Weights of a small GPT-style language model, trained from scratch on English Wikipedia: width 192, MLP 768 SwiGLU.
Each number is 128 + 32 x the weight over its row's rms, rounded and kept within 0 to 255. Layers, rows and columns count from 0. The size above them is the row's rms in percent of the matrix's.

# layer 6 MLP down (transposed), 768x192, rms 0.176, rows 342-353, columns 0-191
size [ 95 108 100  92  98  98 100  98  98  97 107 100]
[[146 120 123 101 142  54 191  86  93  90 130 108 190  92 150  92 101 124 164 132 144 162 168 168  78 117 147 100 146 152 141 134 107 105  67 162 160 118 128  76  83 123 128 160 146 115 120 107 101 121 182 130 153 100 145  66  97 147 102 119 134 191  83 146 167 112 155 137 157  82 101  76  95 138  93  88  88 128 138 163 122  93 146 128  94 123 114 126  24 143 184 165 130 124  79 159 135  81 142 130 120  27  96  85 123 116 156 138 150 137  62 131 148 170 126 112 116 105 149 170 105 166 117  79 125 106 118 115 131 105  92  83 128 111 136  72 143 109 127 137  86 114 115 139 114  96 158 146 148 119 150 162 169 112 131 129 145  94  61 197 129 116 123 186 154 158  89 110  68 116 118  95 128 134 140 109 121 121 191 113 118 151 152  95 110  73 100 127 198 196 145 155]
 [109 108 154 147 111 158 113 117 131  71  58 122 112 139 166 151 120 164 130 101  88  96 105 103  88 117 157  97 132 184  32 140  74 100 180 149 149 123 117 124 130 150  98 150 123 100 158 139 210 149 123 120 106  99 118 134  88 104 130 103 112  82 129 169 144 133  95 176 161  91 124 153 119 130 115 155 100 110 110 103  86 128 165 120 171 102 154 147 157  82  93 118 161 150 125  97 111  77  82 145 142 122  28 120 101 130 110  99 136 177 104 145 137 133 138  87  89  73 181 108 147 122 192 121 146 114  89 114 154 155 147  80 153 204 128 181 126  81 219 139 163 112 121 143 155 110  67 172 154 126 149 179 133 122  87 148 178  84 165 119 175 123 139 119  94 107 148 118 125 130  89 133 165 112 112 112 143 162  98 106  83 117 198 118 145 102  45 120 159 119 174 135]
 [131 137  98 179 121  67  49 151 103 155 156 135 157  55  77 123 126 163  93 115  80 108 144 213 172 111 120 161 191 141 136  97 178 147 158 116 113  92 174 119  86 127 121 134 145 184 134 162 182 164 167  78 103  91  90 132 183 103  72 130 158 162 117 152  81 102  79 138 123  64 131 146 168 140 120 143 156 153 169 128 132 116 127  86 122 148 146  94 136 137 124 138 134 128 145  92 158 110 166 120 171  88 113 112 120 148 153 144 155  94 116 105 112 130 186 154 127  92 119 114  98 231 104 140 135 144 131 130 148 172 102  70  99  96 126 153  98 166 188 158 115 126 140 100  98 182 111 147 120 139  87 134 153  96 179 131 127 160 132 108 100 103 123 115 154  96  90 143  93 121  96 126 201 117 114 119 154 124 138 145 190 101  90 153 152  96 128 157  76 173 106 217]
 [118 137  80 225 123 106  72 158 124 241 132 138 113 123 145 121  98 181 136  85 134 143  75 150 164 130 128  80 144 141 163  95 143 154 108 114 105 155 151 124  97 134  98 142 118 101 137 146 145 131 134 171 103 129 102 168 178 146  90 101 130 130  77 161 122 118 119 134 229 136 102 140 179 140 100  73  70 165 102 121 159 137 136 102 114 128 124 161 108 119 226 180  90  92 141  96  76 166 165 132 128 192 161 101 181 135 115 119 131 110 152 117 125 166 116 103 181  98 126 142 146 128 145 186 187 121 163 169 133 138 112  40 128  72 125 131 117 153 204 167 138 103 143 157 123 123 147 163 132 177 154 162  86 152  95 145 136 124 128 136 163 110 126 117 127  89 141 151 158 132 140 167  87 121 166 165 167 151 131 134 147  67 147 119 100 107 114 142 163 124 148  67]
 [157  90 163  79  97  69  92 142 185  72 108  82 132 164 173 184 160 110 173 163 121 105 117 149  70 157 117 135 104 126 124  89 106 124  87 116  93 113 168 126  69  75 127 159  76  73 144 143 141  95 141 116 117 138 138 115 137  75 109 116 130 107 147 159 150 173 144 140 167 145 101 116 131 196 155 122 189 139 151 144 122 109 129 147 143 145 149 107 167 117 147 151 131 128 145 152 197 106 108 164 128 197 110 115 111 116 154 129 128 168 109 133  86 145 121  88 125  90 158 145 115 109 148 153  66 170  90  77 119 109 158 131 133 188 118 151  90 147 103 163 121 141 114 127 134 145  89 181 125 107 185  84 173 181 188 160 121 124 169  96 168 172 166 124 121 111 194  98 159  94 148  89 150  83 122  42 131 147 132 184  88 131  36 103 142 104 108 149 140  87  92 167]
 [ 96  86 107 249 104 113 109 111 131 147 117 128 121 137  91 132 137 115 148 113 145 115 117  85 117  85 133 157 155 126 138 114 155  71 146 123 185  98 149 134 114 140 145 143  89 154  42 124 160  90 125 118 191 155  79  89 116 128 131 134 137 136 101 144 123  69 135  96 119 133  96 132 127 112 122 138  99 102 120 136  99 138  94  89  90  93 144 180 147 156 163 104 122 131 166  79  82  81 118  84  65 122  83 155 108 181  83 129 164 101 109 147 170 136 131  83 100 180 107 126 118 150 119 114  91 117 171  98 142 117 148 105 102 128 154 112  55 164  73 109 129 107 122 110 172 140 103 139  56 148 115 113 148 122 168 197  92 152  80 134 146  81 123 160 226 157  87 213 155  66 143 136 112 153 144 136 123 127  92 168  74 143 139 170  70 174 114 105  95 104 131 116]
 [121  94 107 150 151 110 193 175  95 119 107 133 128 133  52 113  91 158  98 134 122  68 160 168  94 111  83 163 138 146 144 158 136 130 177 147 129  84 137 114 101 170 113 122 124 127 148 106  96  84 133 142 123 146 145  89 112 128 154 160 183 118 103 173 140 131 114 165 189 183 132  97 129 175  72 147  95 124 142 186 131  96 104 169 112 151 132 168 134 124  78  87 136 125 162 153 112 157 105 118 127  81 123 159 165 119 111 180 115 130 135 151 111 190 228 126 144  34 182 175 168 119 115 125 104 167  91 130 111 128 181 150  90 111 129 130  86 163 154 146 190 157 104 149 123 108 172 157 131 159  83 100 105 160  99 151 154 174 103 135 130 189 162 160 164 159 106  57 173 153 123 156 166 140 143 154 169 162 137 181 182 110 167 149 123 151 165 109 136  93  91 179]
 [134 191  81 156 117 102 117 131 154 109 161 115 122 137 117  96 141 191 124  60 114 108 150 153 118 138 168 138 147 154 142 126  91 104 109 109 145 185 142  95  99 156  99  92 124 124 125 134 150 129 148 157 139 142 133 149 100  98  71 172 120 141 100 180 134 163 169 135 153  71 105 111 126  89  96 109 145  87 131 158 140 146 154  94 120 123 152  97 141  89 145 112 134 191  61  99 140 157 152  98 177  87  99 147 138 142 130 108 146 156 145 117  53 123 142 115 145  65 132 134 114 126 137  72 131  72 174 167 107 134 122 130 116 153 117  97  77 166 134 116  53  37 154 111 128 222 158  75 119 126 111  88 119 147 149 131 112 147 166  29  76 174 142  91 125 145 173 123  89 133 114 163 105 176 148  84  85 144 107 146 168 142  71 120  23 111 143 155 164 125 148 137]
 [225  76 124 141 104 108  99 137 107  73 148 171 112  59 107 148 145 122 133  86  94 157 170 164 107 115 108 157 110  78 153 128 120 106  76 159  95 136 131 106 120 159 135 142 129 112 129 133 131 125 182  66 121 119  98 147 189  76 177 161 157 131 135  85 198  97 110 150 210 129 153 144  78 190 150 141 118 129 127 128 111 137 137 128  88 118 149 112  99 133 125 131 107 114 126 171 200 136 145 120  62  91  89 150 176  90 137 131 123 161 138 113 116 102 149 117 203 153 173 178 111 128 111 134 139  94 153 114 131 121  90 129  94  62 156  77 124 114 152 120 102 137 138 122 133 139 189 111 123  75 150  94 201 132  90 141 137 150 119 144  91 159 120  71  80 154 132  91 112 122  89 211 130 120 112 107 174 170  88 142 184 146 158 122 127  93 155 151 158  92 188  75]
 [102  98 226  60 102 212 149 182 125 116 147 136  94 141 131  77 137 101 113 145 114 143 100 143 146  97 126 112 136 123 120  72 104 110  94 122 123 147 153 171 108 100 113 112  96 113  94  68 116 156  84 136 169 150 115  98 173 159 119 132 136 165  93 108  81  83 146  79 130  51 151 137 186 146  80 195 141 142  72 115  96 147 130 108 120 110 125  65 144 166 135 144 113 123 151 150  71 175 143  75 131 172 152 117 137 141 127 118 126 107 115 183 143 208  83 117 148  67 168 161 119 126 150 180 136 177 142 120  95 121  52 139 122 130 197 131  74 152  67 134  97 164 143  87  90 103 188 158 142 143 109 122  90 108 113 168  95 154 160 102 128  83 128 147 127 180 108 125 124 177 129 111 124 152 146 138  89 193 149 108 123 134 128 116 149 176 143 127 174 119 130 122]
 [105 129 100 141 127 198  83  70 142 177 150 138 182 129 115 242  71 113 102 136 137  86 123 125 147 131 117 139 167 123 131 126 124 119 129 102 143 117 133 113 104 115 157 211  99  83  87 124  73 140  87 134 134 128 147 143 136 148 127 138  88 149 181 139 107 104 125  98 133 189 126 175 170 177 125 113 191  86 154 105 121 133 125 138  82 158 145 176  85 165 174 135 113  86 159 159 141 154 138 132 135  42  73  98 110 136 121  84 143 102 132 142 135 169 124 154 179 147  87 134 126 121 124  99 138 104 163  58 151 104 171 110 118 112 153  97 127  99 169 131  64 150 161 164 115  84  92 113 139 135 144 101 182  90  79 147 112 135 122  83  97 169 116 148 122 163 143 162 107 197 133 110 112 190 158 140 153 117  92  97 170 158 232 130  94 159  94  95 121 129 111 117]
 [151 123 173  86 153 142 153 123 142 162 174 101 131 143 103 148  96 111 134 122 184 112 127 151 146  94 160 178  67  76 113 124 106 139 146 119 132 144 120  99 150 114 126  93 116  89 150 110 161 186 127 116 103  70  66 116 108  80 111 158 132 151 111 114 122 138 185  91 111  78 107 107 136 154 157 124 148 112 131 155 151 156  63 163 137 110  93  58  89 192 108 120 136  94  70 122 124 124 143  80 166 197 130  98 133 160 157 107  99 112 154 153  64  55 164 152 194 108 163 130 152 149  85 115 113  76 195 107 135 115  60 166  85 114 101 182 134  98 186  76 109 123 165  89 138 129 122  93 159 164 100 185 107 125 131 166 122 215  81 115 115 144 100 120 136 109  97 155 141 130  86 123 130 116 149 190  84 180 111 120  78 170 100  73 117 134 112 115 145 112 111 110]]
# layer 6 MLP gate, 768x192, rms 0.182, rows 343-354, columns 0-191
size [100 102 104  96 100 105 101  98  97 112 103  99]
[[141 159 122 111 139 157 144  86 147 126  99 111  89 103  73 174  98 171 124 140 112 153 162 124 183  92 105 107 166 105  71 137 124 176 123 159 146 112 171 215 125 135  74  91 134 117 113 115 151  82 129 197 106 112  95  90 104 111 136 126 112 158 167  90 147 140 154 158 121 104  97 201 128  94  62 118 134  82 133 112  92 115 152  86  93 110 111 149 190 155 100 112 156  93 113 129 129 133 171 148 114 147 129 175 123 217 171 150 111 191  95 152 110 123  96 125 153 175 107  99 147 104 151 118  80 111 198 137 109  95 119 153 136  90 194 112  96 189 150 148  84  92  60  70 135  94 142 116 121 145 115  70 119 153  95 166 105 110 121  88 153 131 154 137 149 123 136  76 110 190  98  69 148 147 154 112  93  73 126 128 175 123 177  87 101 121 116 141  73  94 120 122]
 [130 104 119 142 166 133 160 157 109 116  63 140  81 100 141  84  95 106  96 175  99 145 175 132 192 112 128  49 116 195 134 162 179 139 129 131 135 113 131 145 153 149 140 150 150 163 153 155 137 172  84 129 132  59 107 172 165 101 163 128 179 158 155  71  98 106 117 133 133  66 130 112 100 110  70 134 125  90 103 129 142 108 168  85 207 140 121 116 125 190 167 187 225 138 173 108  95 121 161 120  91 121 113 118 140 111 160 150 158 137 122 124 189 144  81 149 120 126 174 141 127 174  91 210 146 123 113 103 127 154  79 127 116 188 182 102 158 128 132 147 138 128 161 150  75 151 139 168 142 113  84 131 151 190  91  74  91  91 156 112 189 140 104 185 125 156 119 135 133 169 160  99  99  95 156 114 156 124 121  86 125 133 127 105 176 114 135 149 163 141 116 103]
 [ 94 136  89  70  74  94 126 177 125 130 141 122 155 136 129  65 170 104 108 153  76 112 130 124 151 172  73 141 126  72 102 105 130  70 105 106 126 113 134 185 163 172 143 106 145 153 121 137 127 175 140 176 142 160 201  71 131 116 123 159 124 125 123 106 195 178 170 113 158 156 155 143 117  79 119 112 144 105 118 147 159 134 110 130 119 155  80 139  74  94 113 132 195 191 106 125  85 127 177  60  90 161 175 128 105 173 147  91 110 141 142 116 148 147  90 175 143 146 164 128 106 197 180 140  41 205 163 104 124 132 124 153 132 167 113 147 178  90 115 139 132 133  85 109 135  72 168 117 116 145  94 102 106 177 149 127  99 133 156  63 116 116  79 127  95 124 108 128 157 136 146  99 135 126  62  73 143 118 120  76 154 113  90 134 169  88 166 140 154 103 124  94]
 [ 76 114  85 152 165 152  79 106 144 168  86 129 101 202 163 170 119 112 126 108 108 125 105 149 139 167 115 126  73  80 115 150 181  90 157 109 117  41  75 152 123 103 131  81  85 144 105 166 167 156 108 143  99 121  97 101 108 156  84 159 143  84 110 146  99 130 124 192  98 139 122 109  93 154 139 129 129 113 140  85 136 147 118  77 129 156 112  53 127 122 106 194 127 140 118 152 121  76 135  79 125 211 128 102 130 120  78 126 178 122 180 137  98  81 114 103 100 118 203 141 135 170 157 117 156 137 100 154 137 127  94 155 106 159  91  50 120 108 154 169 129 100 151  85 106 120 110 161 145 179 149 144 107  89 127  71 157  89 110  94  82 115  95 100 173 161 111 141 116  61 151 161 112 117  99  84 137 124 166  89 119  77 174 151 151 155  94 107  76 169 137 150]
 [ 87 169 137  96  99 127 119 100 161 123 122 191 194 145 142 171 157 117 114 109 144 141  60 122  72 143 118 151  78 102  98 149 119  98 121 101 119 195 100 145  92 139 115 150  81 120 144  80 197 122  87 116 192 123 128 181 142  86 141 109 176 141 131 140  89 107 161 104 168  93 123 103 121 179 155 129 130 175 100  69 115 168  76 169 195 104 157 149 111  82 122  91 135 184  98 187 146  86 102 153 171  49 137  76  82 176 105 105 152 160 172 165 124  97 152 132 154 137 141 100  93 146  92 115 123 130 136 126 194 160 141 106 158 120 164  56 159 114  91  89  84 141 150 156 121  77 130 155  93 142 117  98  93 159 109  97 169 165  72 130  92 158 108  73 129 157  66 137 137 107 131 109 113 131  95 128 160 140 149 168 147 125 148 104 131 130 173 158 115 137 139  87]
 [173 142 162 110 168 179  94 160 158 124 103 175 155 136  89 142 128 161 111 129 139  83  58 102 140  89 141 152  78 180 179 134 147 143 104 127 138 166 110 112 104 124 136 126 119 139 174 162 141 135 155  98 110 207  83 107  85 208 137 123 151  98 165 166 149 126 147 148 182  94 151 130 126 105  62 127 142 112 127 123 172 106 113 108 185 154 161 126 179 127 122 158 111 157 142 136 183  96 160  75 159 138 127 158 176  92  75 102 115  65 135 128 126  95 118  97 103 154 149  78  86 156  94 125 100 133 102 102 129 108  77 120 150 127 135 145 135 154 176 123 140 164 173 164 150  94 146 132  90  97 118 140 130 181 109 178  90 108  64 114  87 164 154 136  86 150 116 203 127  88 126 155 101 133  41  92 112 126 136 159 131 103 137 179  54 111 204 132 110 148  69 118]
 [194  65 166 108 162 183 146 157 163 146  37 147 108 137 103  99 179 151 156  89 147 106 162 132 157  77 110  87 112 137 158 167 116 180 188 132 174 139 107 144 153 163 108 132 153 172  86 123 176 141  86 141 125  92 143 141  83 109 150 110 199 160 115  54 122  97 134 144  99 114  91 118 103 120 105 107 149  75 191  81 134 137 113  70  86 181 141 138 119 135 151 158 111  99 125 108 149 148 116 169 151 167 116 139  82 110 164 182 153 155  93 129 120 110 156  96 112 110 167 127 169 161 106 112 138 113 129 177 108 123 148 137 113 139  65 111 121 143 142 177 123 124 216 165 142  75 125 122 172 112 154 142 151 135 109 162 113 129  55 139 168 108 131 156 135 174 139  62 132 141  94 164  89 108  94 103 148 113 130 155 108 149 155  61  69 104 159  98  79 103 151 152]
 [198 146 151 149 154 175 128 171 178 159 137 121 112  61 107 119 118  93 159 203 175 114 142  85 143 159 116 132  87 144  85 112  41 163 147 139 159 116 125  66  83 135  98 135 161 116 133 148 135 231 122 106 167 198 116 140 138  62 155 156 125 139  98  92  77 155  90 102  78 121  90 105 154 146  87 109 106 156 128 137 124 144 116 174 159 136  91 151 131 105 149 117 180 116 175  82 114 140 121 135 165  79 118 147 133 132 156  81 153  91 137 132 179 165 125  36  86 122 135 147  77 106 145 128 117 103 104 149  90 134 109 112 165 104 148 145 151 151  81 129 137 143  98 156 100 115 104  53 149 151 164 152 178 103 163 130 133 118 120 130 118 215 102 184 159 171 147 164  96 118 137 126 138 176 115  93 142 135 101  92 119 132 132 147 135 173 176 133  98 138 120 176]
 [186 130 144 116  70 126 127 114 139 183 168 139 112 138 131 215 131 108 179  86 162 128  78 136  95 159 148  89 103 104 124  99 142 120 135  43 171 113 131 142 115  91 128 126 122 159 163 163 183  96 117 109 118  83 105 149 123 138 158 128 115 132 147  99 119 130  69 134  55 144 139  80 111  82 105  74 107 160 141 119 177 118  96 165 140  84 112 145 104 147 176 105 135 152 137 131 193 110 132 123 113  93 119 150 115 201  96 160  96  67  75 120 126 172 114 126 112  88 144  65 137 151  94  88 125 104 101  97 115  62 143 132 150 149 194 141 175 105 158 123 121  81 140 166 126 146 103 197 140 116 215 140 140 133 138 203 105 132 101 140 125 116 106 107 137 110 187 143  81  81 188  90 175  91 141 138 102 116 145 166  69 147 149 131 137 122 101 134  88  92 104  83]
 [129 145 165  95 152 150 131 181 141 125 124 213 130 114  90 117  92 141 118 154 144 145 162  92 119 191 129 175 114 135 160 159 187 135 120 111 167 133 111 106 125 126 143  85 115 161 170 118  87 160 190 129  70 112 114 113 137 128 103 144 125 107 122 139 116 135 133 187  96 112 162 147 158 106 158 104 131 151 142 122 136 143 140 107 125  98 152  71 239 142 195 180  68 120 128 166 141 139 133  93 115 128 109 128 117 120 110 118 107 169  87 114 155  59 162 111 100  77 142 167  67 193 135 116  82 150 129 128 109 157  68  93 120 157 215 103 119 107 140 213  52 190 132 123 134 145 141 134 189 162 114 111 169  87 133 112 155  92 145  78 121 107 139 102 119 118 163 138  77 144 145 169 131 129 133 195 133 202 134  97 126 114 114 167 167 147  93 130 136 146  78 107]
 [ 76 126 151 106  81  76 142 187 143 119 115 150 161 110 102 111 177 181 140 150 101 134 151 134 121 149 113 109 206 111 146  99 127 116 156 158 132 115  95 156 139 149 104 115 182 119 121 132  87 151 117  88  84 130 164 124 210 126 130 171 167 148 104 113 139 179  73 116 136 124 169 153 115 155 121 126 139 127  80 182 155 146  79 158 180 150 155 171 119 129  94 152 159 119 126 123  78  90 138 130 135 102 103 138 190 124 131 115 141 106 122  68  85 163  81 191 121 113 150  94 136 139 149 190 146 127 127 176 146  71  92 143  78 101 171 127 145 127 143 107  32 182 120 141 148 101 129 127 129  79 139  90  98 106 146  80  74  65 173 176 104 145 170 142  98 153  66 129 147  94 197  80 148 193  94 103 123 174 149 143  99 145 123 121 113 155 164  55 120 125 132 119]
 [170 102  99 130 116 172 129  93 175 100 130 115  93  53 102 102 143 126 121 106 101 128 152 161 126  77 151 121 151 144  84 173 115 154 115 142 160 146 116 170 153  32 150 143  89 110 158  69 152 179 120 136 150  90 107 139 197  36 174 157 102 154 125  71 156 126 125 125  91 161 113 128 102 113 149  96 112 110 167 154 191 117 145 126 107 123 161 103  56 132 144 124 123 166 128  88 156 155 112 118 148 120 146 157 161  91 143 119 207 137 121 127  67 143 139 112 144  71 184 142  60 125 115  74  92 142 171 154 132 123 102 160 114 127 153 119 141 102 181  93 170 139 116 132  64 103 154 136 193 124 145 148 121 109 101 147 230 176 118 138 171  76 114 150 108 117 133  53  87 166 106 150 154 132 141 150  92 152 168  94 106 149 121 133 162 139 129 147 104 122 108  99]]
# layer 6 MLP up, 768x192, rms 0.19, rows 343-354, columns 0-191
size [105 105  96  90  99  97  97  97  92 108 102 106]
[[ 71  91  93 129 172 163 137 124 189 108 172  94 128 135 136 141 122  79  68 153 169 126 100  96 103 161 144 149  60  71 118 113 181  98  94  93 135 120 141 131 102 124 113 115 164 188  95 119 137 112 130 126 142 193 135 138 117 157 145 116 109 142 135 117 124 173 142 120 180 127 114  85 173  96 195 135 135 116 131 151  57 129 129 157  96 170 118 187 112 123  93  93 127 119 164  99  66  93 139 142 189 153 136  77 161 110  55 137 200 139 153 106  89  92 160 115 106 101 129  92 137 158  91  84 116 135 108  99 155 124 109 113 142  89  83 148 129  85 121 179 135 174 142 152 140 136  80 166 124 141 125 121 147  96 147  46 127 118 132 206 119 152  69 176 122 141 116 107 112 137 175 155 118 135 112 148 192 169 101 142  55  84  94 145 105 176 199 117 150 107 145 100]
 [148  94 152 138 143 154  98 174 171  98  74 187 118 220 150 146 123 118 104  95 121 114 110 121 165 118 147 129 141 177 118 158 107 129 165 159 105 141  84 132 128 130 136 158 173 100 114 176 128  97 117 100 116  95 147 192 153  82 136 108 113 167 143 123  98  93 131 114 150 136 115 127  71 169  92 160 125 120  79 128  77 120 107 151 145 124  89 168 110 130 130 161 132  85 159 202 137 123 150 161 115 130  58 114 169 107  80  70 123  31  96  88 187 133 138 143 118  76 111  91 175  81  90 147 109 129 112 158 120 133 152 102  74 110 170 117 190 110 142 112 144 130 146 155 115 110 115 100 195  68 194 138 105 145 116 113 117 166 163 141 158 167 156 154 133 133 124  93 135 139 150 102  52 164 159 124  84 117 129  96 154 125 143 162 208  98 122  75 207 136 106 140]
 [188  98 122  93 154 144 125 112 125 156  78 113 187 147 128  99 126 119 136 106 106 134 120 145 119  95 133  97 126 150 160 156 186 148 106 135 137 166 131 134 113 120 171 178 107 148  99 164  94 151 156 104 176 130 128 181 151  99 106 156  64 158  72 181 136 105  66 175 118  71 102 172 103 142 152 102  98 150  52 124 135 141 162 122 141  90 175 122  72 158 169 149  96 179 125 121 149 162 112 165 107 150 132 103  85 165  80 206 101 119  64  84  84 168 134 145 121 180  92  68 124 132  82 184 132 117  90 155 121 104 157  85 110 112 125  80  96 104  98 150  98 171 135  74  99 168 112 143 112  82 157 138 127 115 148  89 120 129 112 159 139  97 144 112 131 107 117  91 127 109 121 108 160 158 151 177 167 128 151  84 164 142 161  80 159 155 149 153 114 177 154 241]
 [160 114 178  64 119 122 177 138 138 140 111 144  79 122  76 153 130 137 101 166  69 152 121 152 165 124 137 126 115 143 127 153 155 156 159 149 127 151 101  87 152 145 112  92  84  99 167 141 108 128 167 152 127 120 115 156 199 146 160 111 123 173 125 111 121 157 112  98  79  91 133 171 135 176 162 125  98 146 124 155 138 125 113  92 157 108 167 145 148 151 130 137 162 166 107 166 132  99 176 113 135 118  81 100 187  94 177 189 142 134 101 184  67 156  54 113 131 130  60 136 111  80 164  86 115  97  95 138 144  97 155 121 151 131 162 141 154 155 137  61 156 162 121 168 113 172 172 128  68 113  99 153  74  89 152 159 209 158  73 127  61 170 127 181 164  91 136  94 172 187 119 110 173 160 107 136  92 195 139 147  92 120 127  75 151 103 141  84 157 122 159 109]
 [120 116 203 130 135 106 129 129  94 112  99  99 128 105 136 145 146 148 109 168 174 113 175 139 157 147 106  71 175 144 226 110 170 170 119  94 113 120 116 186 130 144 124 105 144  62 131 136 198 111 124 154 120  73 143  84 144 152 146 150  90 103  79 109 127  76 124 139 145 103 144  88 153 200  81 147 147  84 151  91 140 136 122 115 176 101 129 161 111 148 159 138 140 136  94 165 116 129  76 101 109 115 204 104 106 170 123 135 139 113 175  80 119  77 159 163 112 159  70  39  90 201 123 131 167 126 196 119 131 175 116 110  99 170 139 138  75 115 169 148  97 123 150 106 129 118  90 150 154 134  74 147 119 162 134  53 101 126 105 110 163 131 183 147  93 140  80 166 141 163 167 144 136 148 161 149  88  66 152 136 111 154 124 147 138 164 119  96 168 125 157 119]
 [188  97 115 139 150 114 122  60 123 144 160 113 154 113 107 196 109  84  85  86 132 188 153 146 131 127 122 185 121 168 124 102 185 156  89 134 117 100 132  97 120 142 186 112  92 106 129 141 130 165 131 135 157 112 103  59 117 143 150 137  58 118 145 140 107 126 111  48  78 137 120 134 172 107 163 156 187 119 136  87  73 172  84  95 169 122 117  98 149 122  63  84 141  92 164  95 147 102  96 125 172 141 129 136 134 104 155 107 102 104 178 172  90 141 101 125 128 125 114  79  68 162  66 134 224 117 111  92  73 112 146 181 112 122 116 107 175 110  76 100 112 142 169  95 102  96 181 204  83 104 153 110 140 146 190 151 130 132  94 100 102  76 147 115 146  62 130 145 137  91 115 150 144 154 119 142 160 159 147  71 138 136 125 115 131 126  82 109 116 108 119 134]
 [ 89 140 134 187 152 114 161 181 127 133 139  83  98  95 127  72  90 177  68 138 111 108 125 139  91 122  68  87 143 148 120 148 130 138 182 143 145 130  98 189  81 111 122 155 151 134 174 161  94  95 148 162 114  96 151  89 115 150 149 144 110 138 117 174 191 137 103 175 148 145  78 168 172 121 124 157 183 136 151 143 228 132 128 115 139 131 142  91  98 206 129  98 123 156 156 145 123  91 129 121  99 103 154 128 184 137 162  94 135  32 158 136  94 140 151 139 113 130 118  88 128 165  58 132  75 128 136 149 119  71 181 145 131 175 181 106  80 112 134 133 190  57 109 127 141  85 122 139  90 147 122 185 135 153 106 122 135 145 170 148 175 158  99 164 101 130  39 138 145 167 137 118 116  99 121 114 132 123 117 145 143 152  73 130 190 116 149 130 143 118 101  82]
 [ 88  86 205 103 149  88 136 115 105 111 133 193 132  57 106 132 123 102 171  93 149  99 101 106 156 102 193 106 127 140 153  92 136 126 104 155 132 159 153 168 126 152 143 101  76 102 181 135  88  77 147 116 191  88 143 138  96 132 184 118 143 135 210  96 121 137  80 183 115 142 127  94  80  92 113 107 124  80 131 142 139 143 117 132 105 134  68  71 129 106  85  89 144 143 124 113 139 112 148 125 173 103 156 178 128  88  97  91 146  91 158  74 173 123 122 142 160 170 204 120  76 101 147 107 177 172  95  86 173  98  92  79 122  65  90 148 154 158  91 169  96 108 121 128 174 133 112 161 122 136 127 172 109 183 125  97 100 126 114 101 123  84 128 112  74  78 113 117 104  93  73 143 138 147 110 140 117 154 138 158  95 123 125 143  86 201 104 118 190 124 114 150]
 [187 135  97 145 106 163  95 107 141 147 171  74 100 108  95 127 126 147 133 135 174 187 132 156  99 181 153 151  97 149  70 125 126 164 161 173 143 103 167 149 145 106 177 128 151 124 128 156 125 129 107 144  81 108  81 114  95 149 188 113 180  90 123 105 115 139 100 174 207  65 167 191 144 123  98  79 133  70 151 136 138 101 136 172 100 150 130 128 126 131  98 136 103 184 173 119 184 116 116 163 167 117 102 149 112 180  88 102  83 140 109 133  93 129  82 106 145 159 127 105 139 178  65 107  83  61  94 108 122 115 152 110 184  69 105 122  82  83 176 126 141 128 137 172 111 175 120 125 105 101 141 147 135 141  90 128 144  95 153  61 137  76 107 142 152 125 147 185 166 119 183 162 134 160 115 134  67 134 136 201 152  65 118 105 100 141 102 105 101 101 170 146]
 [124  91 168 130 172  79  73 117 141 150 208 152 110 151  62 115 138 181 150 129 116 183 139 157 137 191 111 140 141 107  89 177  71 128 128 129  92 121 125 112 122 141  69 120 143 169 117  37  41 183 127 146 144 132 102 164 151 157  94  62 133  94 152 116 143 180  96 123  99 110 134 165 147 145 119 130  82 118 145 134 153  84 116 130 141 144 168 138 160 125 165 166 105 131 112 130 162 127  67 125 103 138 125 124 131 149 118 133  69  70  95 129  98 143  97 152 113 118  84 156 133 159 118  98  73 152 184 147  83  88 127 109 130 117  92  99  89 117  99 158 110 117 193  80 132 127 159 206 161 153 124 125 109 166 126 123 192 130 138  81  87 163 159 124 157 126 155 138 147 123 107 163 148 143 147 145  70  89 175 162 180  87 187 111 131 142 106 196  72 141 133 134]
 [109 133 100 176 156 110 171 130 121 161  80 148 136 183 111 139 158 157  58  92  99 130  79 116 135 173 114 104 172 157 139 144 136  94 189 136 154 123 133 142 117 101 119  84 154 114 124  80 177 140 153 158 194 163 109 125 129  92 118 102  92 115  83 138 153 110 110  95 145  96 146 114 102  96 166  91  88 159 165 138  96 136 126 109 154 172 164  97 185 158 109 189  86 155 119  67 121 130 129  62 133 203 130 137 103 100  98 169 152 168 195  72  88 161 167 134 151  76  50 130 101 136 150 148 130 132 177 197  82 134 141 108 155  88 148 164 118 152 169 154 173 163  61  70 133 154 125  78 178 158 150 133 171  64 115 151 152 122 115 121 147 160 128 134 122 103 123 103 128 186 113 150 106 128 138 148 139 128 136 177  90 107 133 127 115 115  97 102  43 151 118 128]
 [108 200 115  90  63 123  99 128 167 132 176 177  79 149 147 119  70 110 125  82 122 149  98 117 133 105 116  82 152 167 160 101 147 157 145 149 113  45 123 144 107 130 100 134 130 108 127 114  98 155 117  47 138 206 105 117 112 127 147 129 151 140 138  95 150 138 148 111  97  99 105 222 121 169 108 126 164 157 156  63 128 111  83 186 120 102 124 150 182 140 164 104 136  86 130 169  92 103 199 131 134 108  96 152 152 124 132 132 134  71 137  85 137 141 158 156 133 129  84 102 101 142  96  67 204 107  87 116 148 118 101 129 163 137 167 138 158 155 136  79 113 195 153  98 103  85 171 139 113 144 113 175 125 103  69 168 121 138 215 147 125 169 159  76 157 152 121 151 129 116 124 209 120 127  73 147 145  95  99 143 134 104 116 114  82 156 144 163 136 107 146 114]]